config.toml
num_hidden_layers = 8
hidden_size = 256
num_attention_heads = 4
num_key_value_heads = 4
head_dim = 64
intermediate_size = 768
vocab_size = 3020
hidden_act = "silu"
norm = "rmsnorm"
norm_place = "pre"
norm_eps = 1e-05
positions = "rope"
rope_theta = 10000.0
rope_fraction = 1.0
qk_norm = false
attn_scale = 0.125
bias = "none"
tie_word_embeddings = false
parallel_block = false
init = "uniform"
init_std_qkv = 0.0749
init_std_o = 0.0187
init_std_up = 0.0749
init_std_down = 0.0108
optimizer = "soap_variant"
learning_rate = 0.00357
beta1 = 0.95
beta2 = 0.98
weight_decay = 0.17
lr_head = 0.00598
warmup_steps = 200
schedule = "cos"
final_lr_fraction = 0.1
batch_tokens = [16384, 32768, 65536]
max_seq_len = 512
doc_mask = true
train_tokens = 110200000
max_steps = 2949
dataset = "wikipedia_en"
Each number is 128 + 24 x the weight over its row's rms, rounded and kept within 0 to 255. Layers, rows and columns count from 0. The size above them is the row's rms in percent of the matrix's.

# layer 5 attention key, 256x256, rms 0.101, rows 189-191, columns 0-127
size [101 106 104]
[[129 142 146 140 121 161 134 111 132 112 174 118 106 142 141 106 106 110  86 145 141 119 145 148  86 149 156 116 174 128 146 175 142  94 140 133 147 110 147 151 194 123 153 119 142 117 109 125 117 133 193 123 158 142 108 158 136 125 139 106 135 123 147 126  96 146 100 120 161 114 108 145 123 140 130  92 124 111 121 149 155 127 131 106 149 152 192 102 129 145 131 180 114 125 120  78 144 128  56 120 147 200 145 135 121 120  79 109  80 132 153 104 121 131  96  97 129  90 122 119 111 147  97 105 156 130 110 175]
 [124 133 129 119 128 122 138 117 160 104 132 126 125 142 146 102 114  86 134  62 127 106 151 132 132  92 149 141  86 131 118 108 124 148 114 143 123 139 140 103 115 122  99 150 151 139 143 112 151 113 132  81 100 165 119 151 149 161 168 132 139 128 133 180  78 117 136 156 150 133 129  90 137  95  89 154 150  88 118 141 105 141 142 102 128 108  72 110 122 143 101 153  75 118 129 137 123  93 126 126 123 119 142  82 105 119 115 124 100 138 158 143 151 163 101 136 116 142 105 142 139 163 119 161 141 113  99 162]
 [118 149 122 110 154  86 129 154 119 134 113  93 121 118 137 124 117 158 150 117  84 111 149 116  94 133 129 142  80 110  96 138 112 104 134 158 129  83 118 122 106 111 100 104  87 145  95 137 119 111 153 135 117  92  97 123 139 132 120 139 141 156 173 136 134 114 120 146 118 135 110 118 117 113 104 122 149 146 112 123 134 148 115 161 146 141 135 115 152 127 173 126 128 164  91 129 136 157 127  87 136 145 127 158 122 101 131 108 143 154 171 187 123 147 114 124 149 111 135 110 121 174 111 141 148 135 146 120]]
# layer 5 attention query, 256x256, rms 0.0989, rows 190-191, columns 0-127
size [117 103]
[[120 145 143 111 104 114 131 142  77 158 140 123 144 136  61 143 135  90 141  96 108  98 149  96 130 136 114 148 123 125 151 112 112 111 105 121 124 125 116 183 131 114 151 126 125  91 141 110 150 169 148 108 123 126  88 150 138 140 129  96 131 141 137  99 126 130 156 126 118 156 121 118 162 110 137 161 171 115 129 125 102 119 123 121 178 119 108 144 118 127 112 147 108 156 124 123 182  98 129 162 105 127 146 138 130  53 184 136 120 113 123 137 156 185 139 134 103 140 117 149 138 113 121 151 129 131 122 178]
 [114 119 126 159 128 122 124 126 139 130 154  95 164 130 133 112  78 159 153 118 113 122 114 131 128 192 121 123 128 133 133 135 122 100 154 137 114 114 131 137 104 127 135  97 128 135  97 143 145 205 118  99 117 151 105 131 143 124 147 175 118 127  97 134 116 130 120 154  71  95 149 136 103 145 138 127 162 172 110 144 158 116 163 123 131 130 115  94 168  70 121 128 124 123  98 147 195 125 158 157 119 137 130  99 123 140 155 127 116 110 109 126 116 110 114 142 150 135 129 153 185 180 124 139 141 140 171 146]]
# layer 5 attention value, 256x256, rms 0.115, rows 128-137, columns 0-127
size [ 74  82  75  85  92  76  80  78  73  77]
[[134 137 115 112 158 130 114 103 133  98 111 134 122 142 134 123 106 144 164 118 145 156 156 101 127 134 172 123 159 124 156 143 142 145 101 121 144 109 129 128 130 166 117 130 148 163 129 140 100 127 143 118 148 109 147 152 137 168 110 108 146 135 133 198 101 173 103 113 151 191 126 147 142 125 140 134 155 129 144 120 105 102  97 117 143 113 111 129 174 137  99 122 184 157 118 162 109 150  81  77 137 142 137 123 130  77 173 114 149 151 132 173 157 158 123 144  69 101 115 153  97 107 111 179 135 135 118 118]
 [138 158 133 133 147 137 102 143  97 105 140 121 100 107 136 107 151 126 113 128  94 111 140 127 139  97 148 118 121  98 102 157 125 140 144 154 127 126 142 133 130 147 140 134 139 171 122 134 129 103  92  99 108 143 119 113  98 115 142 122  90 113 128 141 161  93  91  98 130 165 103  69 177 116 129 124 101 168 120  82 107 160 130 174 120 126 166 126 105 166 110 105 127 135 134 127 107  89 154 130 110 135 143 129 166 125 109 131 136 100  90 168 130 187 145 166 138 108 158 140 165 140 164 125 117 104 123 132]
 [120 139 116 138 140 159 121  81 117 130 118 147 123 141 129 117 136 142 130 147 163 152 145 144 161  96 174 101 114 145 116 162 131 117 132 118 127 135 140 139 110 126 118 135  96 190 128 128 106 107 102 162 115 117  97 175 106  96 108 127 134 146 140  75 115 102 103  69 178 143 163 109 137 126  89 101 133 126 159 126 129 120 175 113 104 120  90 121 141 102 105 164 126 148  78 161 104 116 130  81  93 150 150 157 141  99 134 161  90 116 165  98 116 137 141 119 110 112 103 109 168 160 142  66 127 101 126 117]
 [ 98  94 111 104 138  88 100 116 104  77 130 134 142 129 132 153  93 131 138 153 119 102 104 132  98 127 122  94 103 156 135  77 134 128  90 107 160 133 176 136 114 124 160 119 107 151 128 154 136 100 146 189 101 149 124 104 140 120 114 126 110 119 139 127 107 131 125  99 112 154 129 111 144 153 130 165 123  92 150  98 134 135 111  87 121 115 123 130 126 120 156 117 123  82 165  90 151 132 163 134 117 110 147 117 171 113 167 176 136  69  57 117 161 136 158 120 139 118 187 141 142 115 156 149 123 155 130 113]
 [157 156 174 120 132  84 125 156 104 149  95 111 149 110 106  88 133 140 112 109 115 116 120 103  78 172 148 125 135  97 113 104 153 137 150 130 143  94 155 132 156 104 123 124 125 181 139 105 137 135 133 142 106 152 132 131 137 128 114 146 112 135 108 151 119 160 117 151 149 183 121 140  76 113 155 165 109 102 126 149  90 152 142  87 132 147 144 100  73 113 141 144 131 135 143 143 137 213 206 133 154 122 105 156 172 145 170 136 126 126 135 130 102 113 130 126 129 112 116 131  97 143 150  61 132 107 171  99]
 [ 80 136 105 150  76 179 137 128 117  70 127 141 156 159 189 150  95 164 138 158  99 118 137 121 115 103 112 129 159 104 136 127 135 105 115 107 161 154 138 111  80 124 111 163 136 100 122 128 125 116 134 100 114 126 139 130 145 101 125 130 134 140 153 129 106 145 116 133 121  90 108 159 139 119 168  87 155 143 175 113 164 171 123 159  85  82 142 131 158 127 136  89 124 124 133 127 118 176 142 147  84  60 116  96 110 129 118 139 145 119 136 126 141 132 105 139 150 115 106 118 112 121  95 114 144  74 149 132]
 [127 164 121 154  98 102 106 122 138 127 118 121 110 128 161 119 106 142 141 124 174 145 139 108 123 112 146 143 158 134 168 132 120 124 165 126 111 135 153 121 146 130 153 117 142 141 123 110  95 102 161 171  93 121 151 131 165 129 132  98 185 125 116 131 132 157 117 120 163 127 146 101 155 166 163  86 152 142 117 111 147 122 177 151 123 115 101  96 107 134 141  66 141  89 121 153 110 138 139 148 144 100 124 107 169 132 121 211 113 117 122 155  86  91 121 119  55 140 106 156  99 127 136 141 118 105 152 133]
 [134 151 151 133 122 152 140 109 168 108 108 145 122 146 129 138 114  70 113 160 162 137 157 150  66 120 126 107 125 113 116 134  88 134  99 137 117 142 136 139 145 113  93 153  79 107 129 114 103  98 116  83 131 135  94 150  77 137 118 110 104 108 142 108 132 108 112 109 124  68 114 128  97 152 125  98 156  74 152 101  82 108  68 131 154 136 139 136 129 132 161 162 132 159  90 153 123 149 117 158 106  57 113 146 126 110 117 124  83  61 143 172 144 110 130 123 129 135 107  90 119 102 106 138 136 100 125 131]
 [100 127 116 107 162 109 184 118 111 140 148 146  97 120 141 124 113 120  91 132 120 121 158 117 119 124 172  89 128 120 102 144 147 172 113 137 109 158 105 145 161 125 136 121 162 144 126 129  95 112 131 124 111 125  79 145 113  93 118  95 110  96 136 113 120 124 132 107  87 123 128  72 129  99 149 127 150 119 128 144 134 154 135 153 126 117 175 181 106 185 152 147 121 117 137 104 132 143  77  89 125 142 136 117 124 111 162 144 146 181 120 153 160 102 171 126 108 123 107 138 108 157 141 164 143 125 102 114]
 [140 154 137  74 128  99  87  94 103 188 159 123 145  93 156 123 146 123 149 131 157 158  89 121 151 147 109 118 127 109 111 129 147  68 142 129 152 115 146  93 164 123 136 137 132 163 114 128 128 106 130  97 124 126 149 191 140 124 150 106 108 134 105 137 146 154 131 107 129 120 145 104 104 137 101 134 136 159 103 172 127 131 178 125 154 113  82  85 111 185 162 129 147 132 127 118 132  98 106 104 111 157 155 140 118 111 150 128 127  89 133 170 142 117 115 125  77 157 146 127 146 191 128  82 131  93 217 168]]
# layer 5 attention output (transposed), 256x256, rms 0.109, rows 128-137, columns 0-127
size [ 76  86  85  93  90  79  86  89  76  82]
[[112 157 115 130 108 109 132 110 154 209 155 113  99 119 134 140 144 130 119 127 105 139  55 138 169 121  69 114 117 109 141 134 142 146 109 136 121 119 134 121 151 135 109 118 127 136 168 120 129 110 114 115  99  98 117 147 112 148 153 128 115 105 167  90 159  88  99 167 128 109  84 122 137 117 127 122 155 105 111 139 159 139  68 173 106 149 138 165 122 102 100 167 119 115 105 104 141 199 115 135 164 129 125 109 131 137 128  98  96 163 105  90 155 108 120 102 138 114 115 122 155  88 138 119 106 144 104 106]
 [113 105 166 104 142 132 108 105 125 126 113 125 156 134 166 157 148  95 127 136 136 132 158 135 109 113  91 102 121 143 186 160 112 109  97 116 129 124 149  93 143 132 126 145 139 109 119 123 139 122 118 153 116 123 168 153 139 123 145 134 132 162 111 127  92 127 120 173 153  99 135 137 122 161 142 108 114 147 115 133 156 117 138 141 156  82 108 141 122  44 163 110 127 144 152 145 149 121  99 160 124 139  68  58  98 117 120 161 113 150 140 135 160  80 135 132 123 147 126  69 126  94 131 105 133 119 126  78]
 [106 130 169 149 117 143 106 132 121 105  99 149 134 120 130 104 100 117 134 152 141 122  62 155  98 186 137 130 134 127 131 105 125 137 126 143 122 148 148 100 194 167 117 112  94 147 117 128 158 131 128 175  94 136  86  92 118 137  92 138 119 121 127 175  91 179 140 109 129 107 159 133 106 156 148 117 149 110 114 146 148 112 136 167 182 143  98 123 151 159 163  89 161 114  97 115 193 161 116 161 131 132 124 159  90 129 137 101 108 126 129 157 139 115  97 161 157 145 140 127 107  99 130 158 110 182 113 107]
 [150 151 109 110 115 104 175 112 151 143 140 125 121 125 109  94 135  75  93 148 146  60 120 122 106 119 131 149 111 152 134 143 122 131 146 139 117 108  77 104 151 106 115 179 126 108 113 137  96 169 119 130  85 152 163 135 167 109 137 126 124 136 175 147 130 150 122  81 110 150 134 100 134 143  92 141 134 118 137 136 111 126 132 113 149 116 112 116 139 150 136 128 104 136 150 130 144 126 106 138 106 149 133  96 163 108 132 157 123 163 176 132 129 127 158 109 160 152 111 119  72 188 110 155 163 121  91 133]
 [144 180 123 127  90 131 123 106 131  86 129 147  93 129 112 123 125 154 131 108 178  99 122 143 143 162  95 121 130 120 131 136 139 140 104 164 135 136 172  86 129 118 105 124 155  97 116 120  79 111 116  91 113 102 148  93 105  82 152 144 143 124 131 124 149 125 117 132 104 122 125 134 149 170 154 132 126 130 156  88 125 118 108  96 159  93 125 147 151 116 131 154  92 123 146 107  96  90 137 155  99 133 107 145 105 104 174 142 131 155 117 117 152  77 135 127 164 134 122  91 127 134 145 150 105 141  85 133]
 [142 109 134 127 155 109 122 135 138  95 156 132 105 131 103  90 145 118 129  74 124  90 116 122 178 130 167  92 112  81 145 134 130 147 160 149 139 135 116 185 111 147 168 135 130 110 141 112 100 118 130 169  96 139  95 102 118 161 184 106 178 146 107 146 178 170 129 147  82 120 115 101 131 139 126 144 156 126 114 148 134 112 125 118 111 124  82 108 115 118  77 129 120 114 170 121 110  77 109 122 140 118 129 103 120 159 142 102 151 106 136 167 155 134 124 115 115 150 171 149 141 115 138 137 166 117 158 123]
 [133 136 135 116 137 180 116 125  74 122 153 115 141 116 128 134 119 130 126 169 114 111 126 113 127 109 110 104 134 113 119 127 108 151  99 152 104 136 127 137 130 142 116 137 119 112 146 138 166 102 124 127  94 139 106  86 106 146 153 116 139 124 130 154 138 130 143  88  97 100  90 126 144 148 104 139 130 117 128 119  85  95  97 149  90 113 113 118 141 141  40 162 125 131 135 125 118 117 123 163  88 122 178 127 123 190 128 145  95  82 149 138 129 136 104 127 187 116 128 100 135 105 147 160 155 174 103 132]
 [118 108 129 132 147 147 114 151 114 137 121 152 123 124 143 122 150 131 172 137 126 112  96 137 133 119 157 151  88 145 120 126 146 163  79 141 134 108 127 122 131 112 137 122 116 132 114 113 128 133 110 162 116 122 157 108 134 156 109 159 154 149 115 110 140 162 130 151  92 121 125 117 112 112 110 126 117 187 124 146 120 157 179  86 114 166  78 120 137 146 136 123 141  99 134  96 121 152 100 128 106 131 158 122 133 137 150 113 147 164 134 118 121 148 112 162 144  99 113 143 146 126 150  91 137 123 130 173]
 [153 146 154  85 129 127 113  54 125 101 155 108 118 121 128 134 137 143 155 136 130 178 129 147 131 159 117 111 138 121 140 133 110 112 111 149 149 109 139 108  88 133 143 130 117  98 126 152 150 162 105 129 104  94 120 119 159 152 138 150 157 191 151 116 164 142 118 159 153 144 155 149 128 156 131  92 117 119 115 161 148  97 107 143 126 133 121 130 133  80 130 174 117  82 107 112 118 126  99 164 119 130 126 136 123 121 109 120 104 150  74 129 114 139 142 113 119 133 127 112 172 148 131 109  99 114 136 119]
 [113  88 106 128 125 155 143 125  89 119 118 128 145 141 122 125 138 123 113  98 115  96 125 156 151  92 111 114 130 155 131 122 129 158  95 124 150 148  89 129 141 181 147 110 107 122 107 155 128 119 167 123  97 112 125 149 120 155 130  85 129 115 115 107  50 107 102 141 191 145  78 107 150 121 135 157 162 130 116 149 142 116 163 154 141  96 164 143 153 107 128 143 103 117  83 147 143 114 134 113 169 119 140 111 101 144 141 136 177 148 160  89 127 112 106 148 135  77 125 107 147 120 122 119 109 132 114  99]]